config = dict(
    n_layer=12,
    head_dim=64,
    d_mlp=896,
    vocab_size=8192,
    norm='layernorm',
    norm_place='pre',
    positions='rope',
    rope_base=10000.0,
    init='uniform',
    lr=0.00181,
    beta2=0.98,
    batch_tokens=32768,
    z_loss=1e-05,
    steps=9025,
    dataset='wikipedia_en',
)
Each number is 128 + 24 x the weight over its row's rms, rounded and kept within 0 to 255. Layers, rows and columns count from 0. Numbers have three digits each. The size before them is the row's rms in percent of the matrix's.

# o: layer 5 attention output (transposed), 256x224, rms 0.0571, rows 179-191, columns 0-223
# v: layer 5 attention value, 256x224, rms 0.0579, rows 180-191, columns 0-223
# q: layer 5 attention query, 256x224, rms 0.0925, rows 192-193, columns 0-223
# k: layer 5 attention key, 256x224, rms 0.085, rows 192-193, columns 0-223
o179 091:137126150162145123111164137083176152074088151104122152137111102144112179152169138119119148106134147112103126103143129106169133113173163112139103163106095106105134123151139136135131175172138154125124163094144141143076132099136140117123132104094124108133092123130150110079144144111057138133128122128137119144105152141085157144159125130109087113134133087137148119161122119123137132130138162120129109121103119125120134131148140189147126127095102108079117122117156137131135134118062110093129106094137122129164148086103164131151126178133154129125149078098157096139082152160121119091119112153170122153147117122136149106143094108106147112131105127161142074125115118144153180122121
v180 103:104153114129116091118114128127172145127119180144068157126097134090133132144158107095100133139129127102133100117148104119138108131123074136118151174139113113101159116142104131138171120133128160144142117169111122110114100128147106117124136125150107133127108154129106127136148123126143109098149090127117158104105110177116143127162186137095108154120144128139146104106110121080134091159163129143129108114159123132095115107134124073075118198130132101145111142165137118115095186119165114139131110156123111163095114145152106074160154098111074118131166176134122156143131124160142128128107161156138132105169101144097111120141163133142109191174145131132118121147148133143092150098149
o180 103:155135144132123149120150104124114159126125099162157106148104119132137108108114187109143114136155168111059104148109136115161131090116166099165121125119123137150137117124099125082150151162136102122152094103107140160079101079144117131146117134104123168085149192138129124139118105145110100143163115133138087112118094150147133156148119104107135101154107125148170122133154123115161145096115153171126141101145108103150157135174100115120151116120120154146143121110140134124119126099119160123142126114118099105205131136189160128132105157160125111116136132149129134091156152109098116141141074107123122161086141162117104142074124110109136090147096120138123112095106089112164100158112
v181 091:084111108131134126170120093137107129118126157146171091184143158150149146088120127105166110142125085104137110102131126115130069094130132115093143150118148183147136094099132164088141131178123124109178118129159118134142129101104142139091140094135119117122113162128136160115109132118100117128139204145121102108138088117111143127088120116163118137138104098152151124143207164122144125132129133117094122139116110125158169095148084137168119106102117131147125153106157122134122080141123166118119100117140115134121130144145146098147164151145133168135099129095125105090134121112172117118136113097133131141167111132118122126152119078124149075168136108131147135137104129196113098134120
o181 096:162111141165088103150129147119143147122113132129133158107144144139134110148137145155101152118094109154098155091137114140127123122148110137154111084114164114123093122141087083163117150137111105135105106132071138163144129114101181107139133125117118172072074127125140140126129101160128119112116123140126137144144111099115114102141134137093144171106071119134143146146106105154113116173120137104131120117094133155165108111120103126176077081183158098117138129138125133100132131181118133101119158187131117132139106132116077178117116100124138096157154134127117135097125117138086161133158123142145206121101146094153132136172154136137135146113127114083112125142158103084125143125152
v182 089:144139114137143139140151162115155151111123086131121122139108168095142111151203115100141145111149087132140104124114099122140126139115142125184134111131118101071100131131163071137154090106104107122122155135113110152119115169115100153097139132119135113115143130102142102100159126110118100123136094149117126146123094076179125115113124109117099112126105141115142132062102133148143119145144126097117129140159143100177141147115151124112140131132129140159110147125128167103137119121104141187130143076125152077138164144094116150085105130104147143119137096159118163144146131125138117143099113148061116108106117099159161144132095134071159112139102186126101103095148124128123181110151
o182 090:076109097110118129140117133134111102146167117147120117124119110162128102113092108170149172122150134107133128180138138119132176133137092136081120138125109125103169103135122179145104125147108091121091128170178124104166113105117149142130118136170131096145127112152111162129123186124154155114088140089149153127155138172157130122122107164176145167130162148117116123134126110158132148129138122154139119142086123077097126130121121137113117131133141106124132092125119128119131117094130115122120109100136197138101069148089110111125160128144135100092168104097156107134146132095158119135139159110139116145162139112114077132113137160183089167137158134127146142138133158127081083095100
v183 084:124135132104144152123127121104082102132108154142120137168119118143159136118125110148132116113105133146116129139068118171120111117096137168108110151137171101139144128178121103164108140145123172114126125095084128109099125111142141144156128131152151175116098126142140110106126117103109180117127158180129177097133117115146094141086070135115165139170119119081129161069087153153137131119117136145118141151178110160190144108130115136109110129118123132104142119082162102108117129102090136079128109151116165139103084109169097075118108103145133159129120099128151144146119145105140140126111130112091149180128174148126139124135168133134097135140136131120129178145132142126144124155089
o183 087:145162146126117102158124105123139114105054107086121117168107127096145153089164174103131146142149134122086187128181132139118119151133154091147169116096106129135126168132082148125142154142138156174140141117121141142112110113111110135079127098055134100134165147102150076106141093149138127140120070104125107134106126108117153145126143097125128128103137159116123160130134100126152131151137156090090157125156121199145122141079130140138133114120114151129122100133112132168110143121138127147130139125085125131148126116106146150159118136097135152117140118158120132139126137152135105144073124129147147145117147142142218128144111126093170101115103119140121097136100125110157126117162
v184 086:122092139119114152103141118107129089094147121138111138106103168115122111126106152121115121153123141146091111110128166102137140098102184122134099140091128101115140174123126133112123147130156129139175147138168088095108155112141157143124111143145129114120118193134129147088099106169158182081117120117161103136144129161120119091095141130105136161110137133152084172156145155095149123135136118139142118167140098075089150052101143134147112152161091135148128126151180151114105125125139143125126140155141130143116143095108148151121143147169100133146132129137135085135120207117124142121142148112173116135136137131105157124125137108121178168139148144146148146163115143099151071151117
o184 091:120126156093140096142115116178109124174124141154137105118116168096144085097149089143138094117141116128144149116131127120157132108184125121113132102129153146159130140087114164135111107123103107100116133125095136155166134131152095087137146121086150143119130124134106126153165111114168074111166106124126131126130110123118114139120131116164100150102131140124123134140120122114119113150128135070132156154098114150132145139150083119101156122125148130109175100135080151124168132200172147162116120157150087133103139117124123094137123116131093163119132100175084118109135070135091144106114132147099120148105156177118131145121158116139141120127100114027136138137103127138128124162166
v185 078:124125124109141140086129145131125060129141083115148125136086114118145113103074128122129133134131099177128070108104199128074100144124146154105135144143122135099131123129144139114157128123119148121142078083082110126096107141119115085158121170121121116154140144113096131122130161130155099080139153129125140107133121158113129138097130121127119161132128124133153154116116118143104125123152149101136107152099114082114123104106117072139093147162142096112095135119159125141131174145148107169157120174121163090128125115110173098159093107163170120156096118139124095125129171114147132151175139095120149138140179142126163144127093141135156090139187155141124134152124143101105129099143
o185 077:121166150124128104156164101111140086107115168178137137139137138116092092136181110137130082112160150129098145100167103128127124149166110095138134099142159124153147164125126102144126114124119096133102121170128176152157133150099132151167144116081141148083113128091123114110129108092158137125153110140120099093119135187136140147162142107127126107096095132143091098142134120102139110138143094124123151110106120185145136154135159125089100137115107159103122101142120113088164126214141127119146131110147130134091129152148116116087112096129114101104152073154116156085150106130110126117123129138151158120098126125146128127116125125104119138168073123149145111147111086094117100158160
v186 105:088186088159107126148149116119110145157121128136182128133140119110128156103126133145158133113148174133081100139129126123090147120126137118168106105070136162104122086145136140133112125128151200114087141097162159121130132150137163078113131154143132126114123103142122118147117111115120115159129081143159107156105089133113110115112088135140137144121122132186073133154193144105124147107141162110105137138110135120155138087147099124162137090146136122136138143162134137131077179148103114078109104156169093132126127106135124121090074132143110122126147138124151132158132153132151136128125113108123102121134138178151121090140121094130093078156153140162107122130097103133143094147110
o186 104:174117154148151104130088101119105123117127178084081155136139105142144118154157129087140132137143096140116125108125160083131120140141120136114148210139148091132090148150071106114137110131120105124123142124098113080115116118130131147132134136081119158168152166081106100157156100172139109158108132123108110089141186092138115138161164108092111107128122124101155109158128148142121131142123145125120096123131101098104126142058109143138112123127120102154146072125126139113125132153137124131106134101128129109104182143119116143124128178153136140167143122134100148136158124125097162123086133145144185118153137121106155109120132146122156128123129139101103159100073125176147155128147
v187 082:140142096112153121088116165087161158104136139119113172108101123163117144131152130116153120108139105156136135096103155163136123114139121137130175118119122124115122142091132091073149157121102089131089154134102116138078123122115095146147126090153150140111141120110146163109133122126108057085109117129118105106150124106139155130113161138130139126126167118138139105142134166137097142178135131146156149125157113073142099108115156117143117160130112144129114103170104145115138175153144157174132136148151124152186132137121095155133140114114144160117108104171093123120135167117109130131141086114082131130081097105166159109127113156064123144087116173116114144130127178141120132074128
o187 084:129130120107146163165119148149108116190146156163118105163097109123093069129093127135127141128097134121146101164131121139149151151102072113090094131114174145107166118124148126166147084122110093123115099157154098163146119137108174148157109145173139127129070143147088145142112136108182161104120147103118167140109118153158132115124133161138127146112152157130118138161110106143137093147118137145160153145117146140113164142125152127153110138131145133113121110096170141114120130139082147157113128110127148107088104127114151072098140126100087102099120116081122120114156096093136111118152142145128116108153144135100084093129146141163105127140128124100156145130152149113085083183126
v188 084:128055164089122150115127143109157162123131143127107091079099136093159099109133099142135125156116137103142104139188090162061138107099103130094120150121156141098130136113112179154098097095142093115209130142118125123138110099103122132132124103125144115115123118124110105112138142113118130113140205113092134122091143147129113123109118153125125135126160171087124133144153144101129137166131143142131141153156092096145153127117114110161126165137145119131109161103155101125121140127140152141095141143124123148103109114159126124127130147142155112103146161129138114139133136115146135117100109086189133162185165109072110154127127154165167176117132175107103122116131147133123129123140
o188 086:125162132126151122138149121132127087132092109181162155107162145127126120121170141158125113153145144134139151141112132116151112124165145138170134118131132160169143134085118157091106185169130132150138122111104155141112130106142122106127120138082119123082117144129114096086164119148132124150141100134153122138093099161140151127118170092102120133138090123131124094135088152116131127116121124124119134098116098182127114097163059115101194144141102116104181092155091131133119118122161168111136156159110086127148105106158131164124118107137114153133098130141131104105095133130132134107164113154097154138068119115140152113116107126084124169112093141106143083117089102106172113167139
v189 094:086097147154153155103144140161107075117123137121102111102150098133108133157080130144135133118104164135114138168086116086126148140133087112157124086168098129104128130133137132126151108124122115113138142099146135114095117126091141121136130140176106130136131122092148144141143112102121134176122134125120096152100051176121174123120102102130121165128128144135096124134175103137114171063169137098110116134120149147127142124156116136137121163118105112137155101158176090105130125130100076123123136119094148149158107172135110114126153100130104133093152142145147097140154147126173163131129090157149112139166095132134082139135150069135097133148142121165105153113132091119121159118164
o189 099:162133151131108137099148152077122169099134136104120158140180105144154113151148149073120126133176121143128141074112131100142083091135126152108123120124141087123128170168139130117146152120145125159121111112106172152124130132113132099114116122098115132151189121147105124135100090169086103132153095140126124117149115167136100082168114092098129105149087155145170123078142134128135134147107116153128136101150113105109152139109132113109155146144131161122108101114123123105133140144150130113180181112150148126125162110133105130139119133129163131130173113129118086142115131171123142087129080093122132100123142124137139126119093146138164085117090133173122127141151087165199104104135
v190 085:126178146130105081149120116117063128092125118138111134138090078151133139098126130078125113187144135110135173157131100110147105148104164164098101119084108130144112109108104116125155124150130177116124130093104078133131136170145124130150087162068147128146153112145172145169106142141098140141096124094134131162135125143055128120147157118116143111103133155106172056112134083124146085131124087133183100127108121136120131149103125102108151098116134112114122133122103118099140148116193101128127126121134112177131125135099137139142148126124159104146093106132125105131116110152149137122115120082132148122139129113101102121133169113129126138146122124111126154158126099144129086138150
o190 088:141109112127099153111144136111173156099142142143129129133140149136142188117098158147134079098078127138111120114110145116104075145166129113160143120115166097099097120121181132129117134160114122131129120134146172143140150162149118075094162094122130126131103122093136141112096101132105130134111139186117104092149101139070106115161145119138162134116134128136170178117135105123112150114139124087136115080150168150141120138175119122104108126105102110127157177102137134104131134139065107093111134156117082133168136112168118139160130144085111141153132146108133104104130140156156132112156135125147163128140128087101085151128103096136143132118111116158113079103150144150117166127170
v191 078:133116166133126136107133144097089079118133133101079135147123075123136130129112117096108123170118153135117100087080150143115084117109117146135160156152118152102149138172114128145119120117103118102111110139121119099112123103126143127103128131192109104121140141138104156140152115150180131117116159133109166164141119159092118121148110119147119144123118162138142147123113089109139150084131153139116102144111121116149105141113134097098114190136127116082102120147151093117114115115107121111117144139150173194132118112135104076178144080149130158164151140140146131070058162128162132097145118123106154115121180149166089148138147130130130156099140142122129165121158102136145167124155
o191 085:123175141133164134115170111112112176088087116130141097128140126130146112123123152137105114095142135149106166112136134139176121107146160089151170101118128117137127129110120111107164152130132122148106086131127161167103116107111114138119098129060166134118176173124130097136117101149114061127158126161141119097114110157148112137151128072113132132114107156138127118088137113112159078123142130104128178137143147126169114175114126139085137091121099161130148101130105133128162139169150133132134100114118109125124144099153146148148105117156089152080154097138105165120129122156129145100142126096134148149101097111137182140118102112088143085121095122170150093133127089131161095117144
q192 085:137091105113180097119148127177105147094116118119154082145167115160157138163125119172100151178166127134121148156098130127103086165119125102138097126111157119153096116162097107128145148129146098112110140141136138113139191135143133117076106159177118116161128142110119146129197124157144153120125106110152132123101115145125142122105176124120127108096134113149163136131153107134109105103060120139116115116137145141137105107148158123152169094125089106115132106139153116105130117110125115148075116078157132135151122139115112127125133184093138099162092152105137192102123146098148135140121121144158083150114130122149165125145134117157088126154118157145137102107110112139145111136089
k192 100:135111121090143109113123128141150162135165138106082172130124157130091111126122122117109140138107106102117115115154142134138141140139152178131073132154073132126125100128134105125145115141147118156158173154133129124106126137124123113131141131119116154097092108100097130125065108085098127149139112130110081135135113140096128123144108152120107095170174107108131096133114160171146145122152104130129096097120150178117118137159124138135090097100120121100168139117175091104113100120150163141118117108142129137113129150133116076159170126144139150161134134143139085138118162148121114101124138176122120116106170096139130140075162152083131151128157123094108125137225130069130133116154
q193 100:116144135125115121125144170147129115130150074138121132166131126135110106116149124135113074150084112106143168166114134133154088111114107140167130090139120148113118090147131138121093123134122128104139127134139122112103149156150144152100129119163176133168127155110111132113157098128105171121115167130124142082162135127166180147111130120125125123124130157124139156114114115144093152078131147106152129149117160145128130155140114113134135149108112104109107070147100156096099134074085154152106154111090127189130149114109163181088134114141116103112132132161121156069121116119107157161138130174165095154135083156134133143137115077110173179126101103128157158106115154149095110128152
k193 090:132136120112118144118136131119118132118183116163134138134160140102126098120163087122111127108142161124120142102132134123127153121156144113121076164124088116097135144150143148116121124120149144116083112118115163110114115175135091154135144130108104112090160149113132139138138201126157086154113075120177132126127104106127110101124078152150139153139106110111074133122124159085105119170161085116139149167118133146120144107137147102083142130151106106156111166068143124120101136132117120135102152136156141139141147103096119110079151114117114156146093099141128115203107122147111118130145114148117151079137096142174147171109135120146099122145150128136076118150169102108098177108142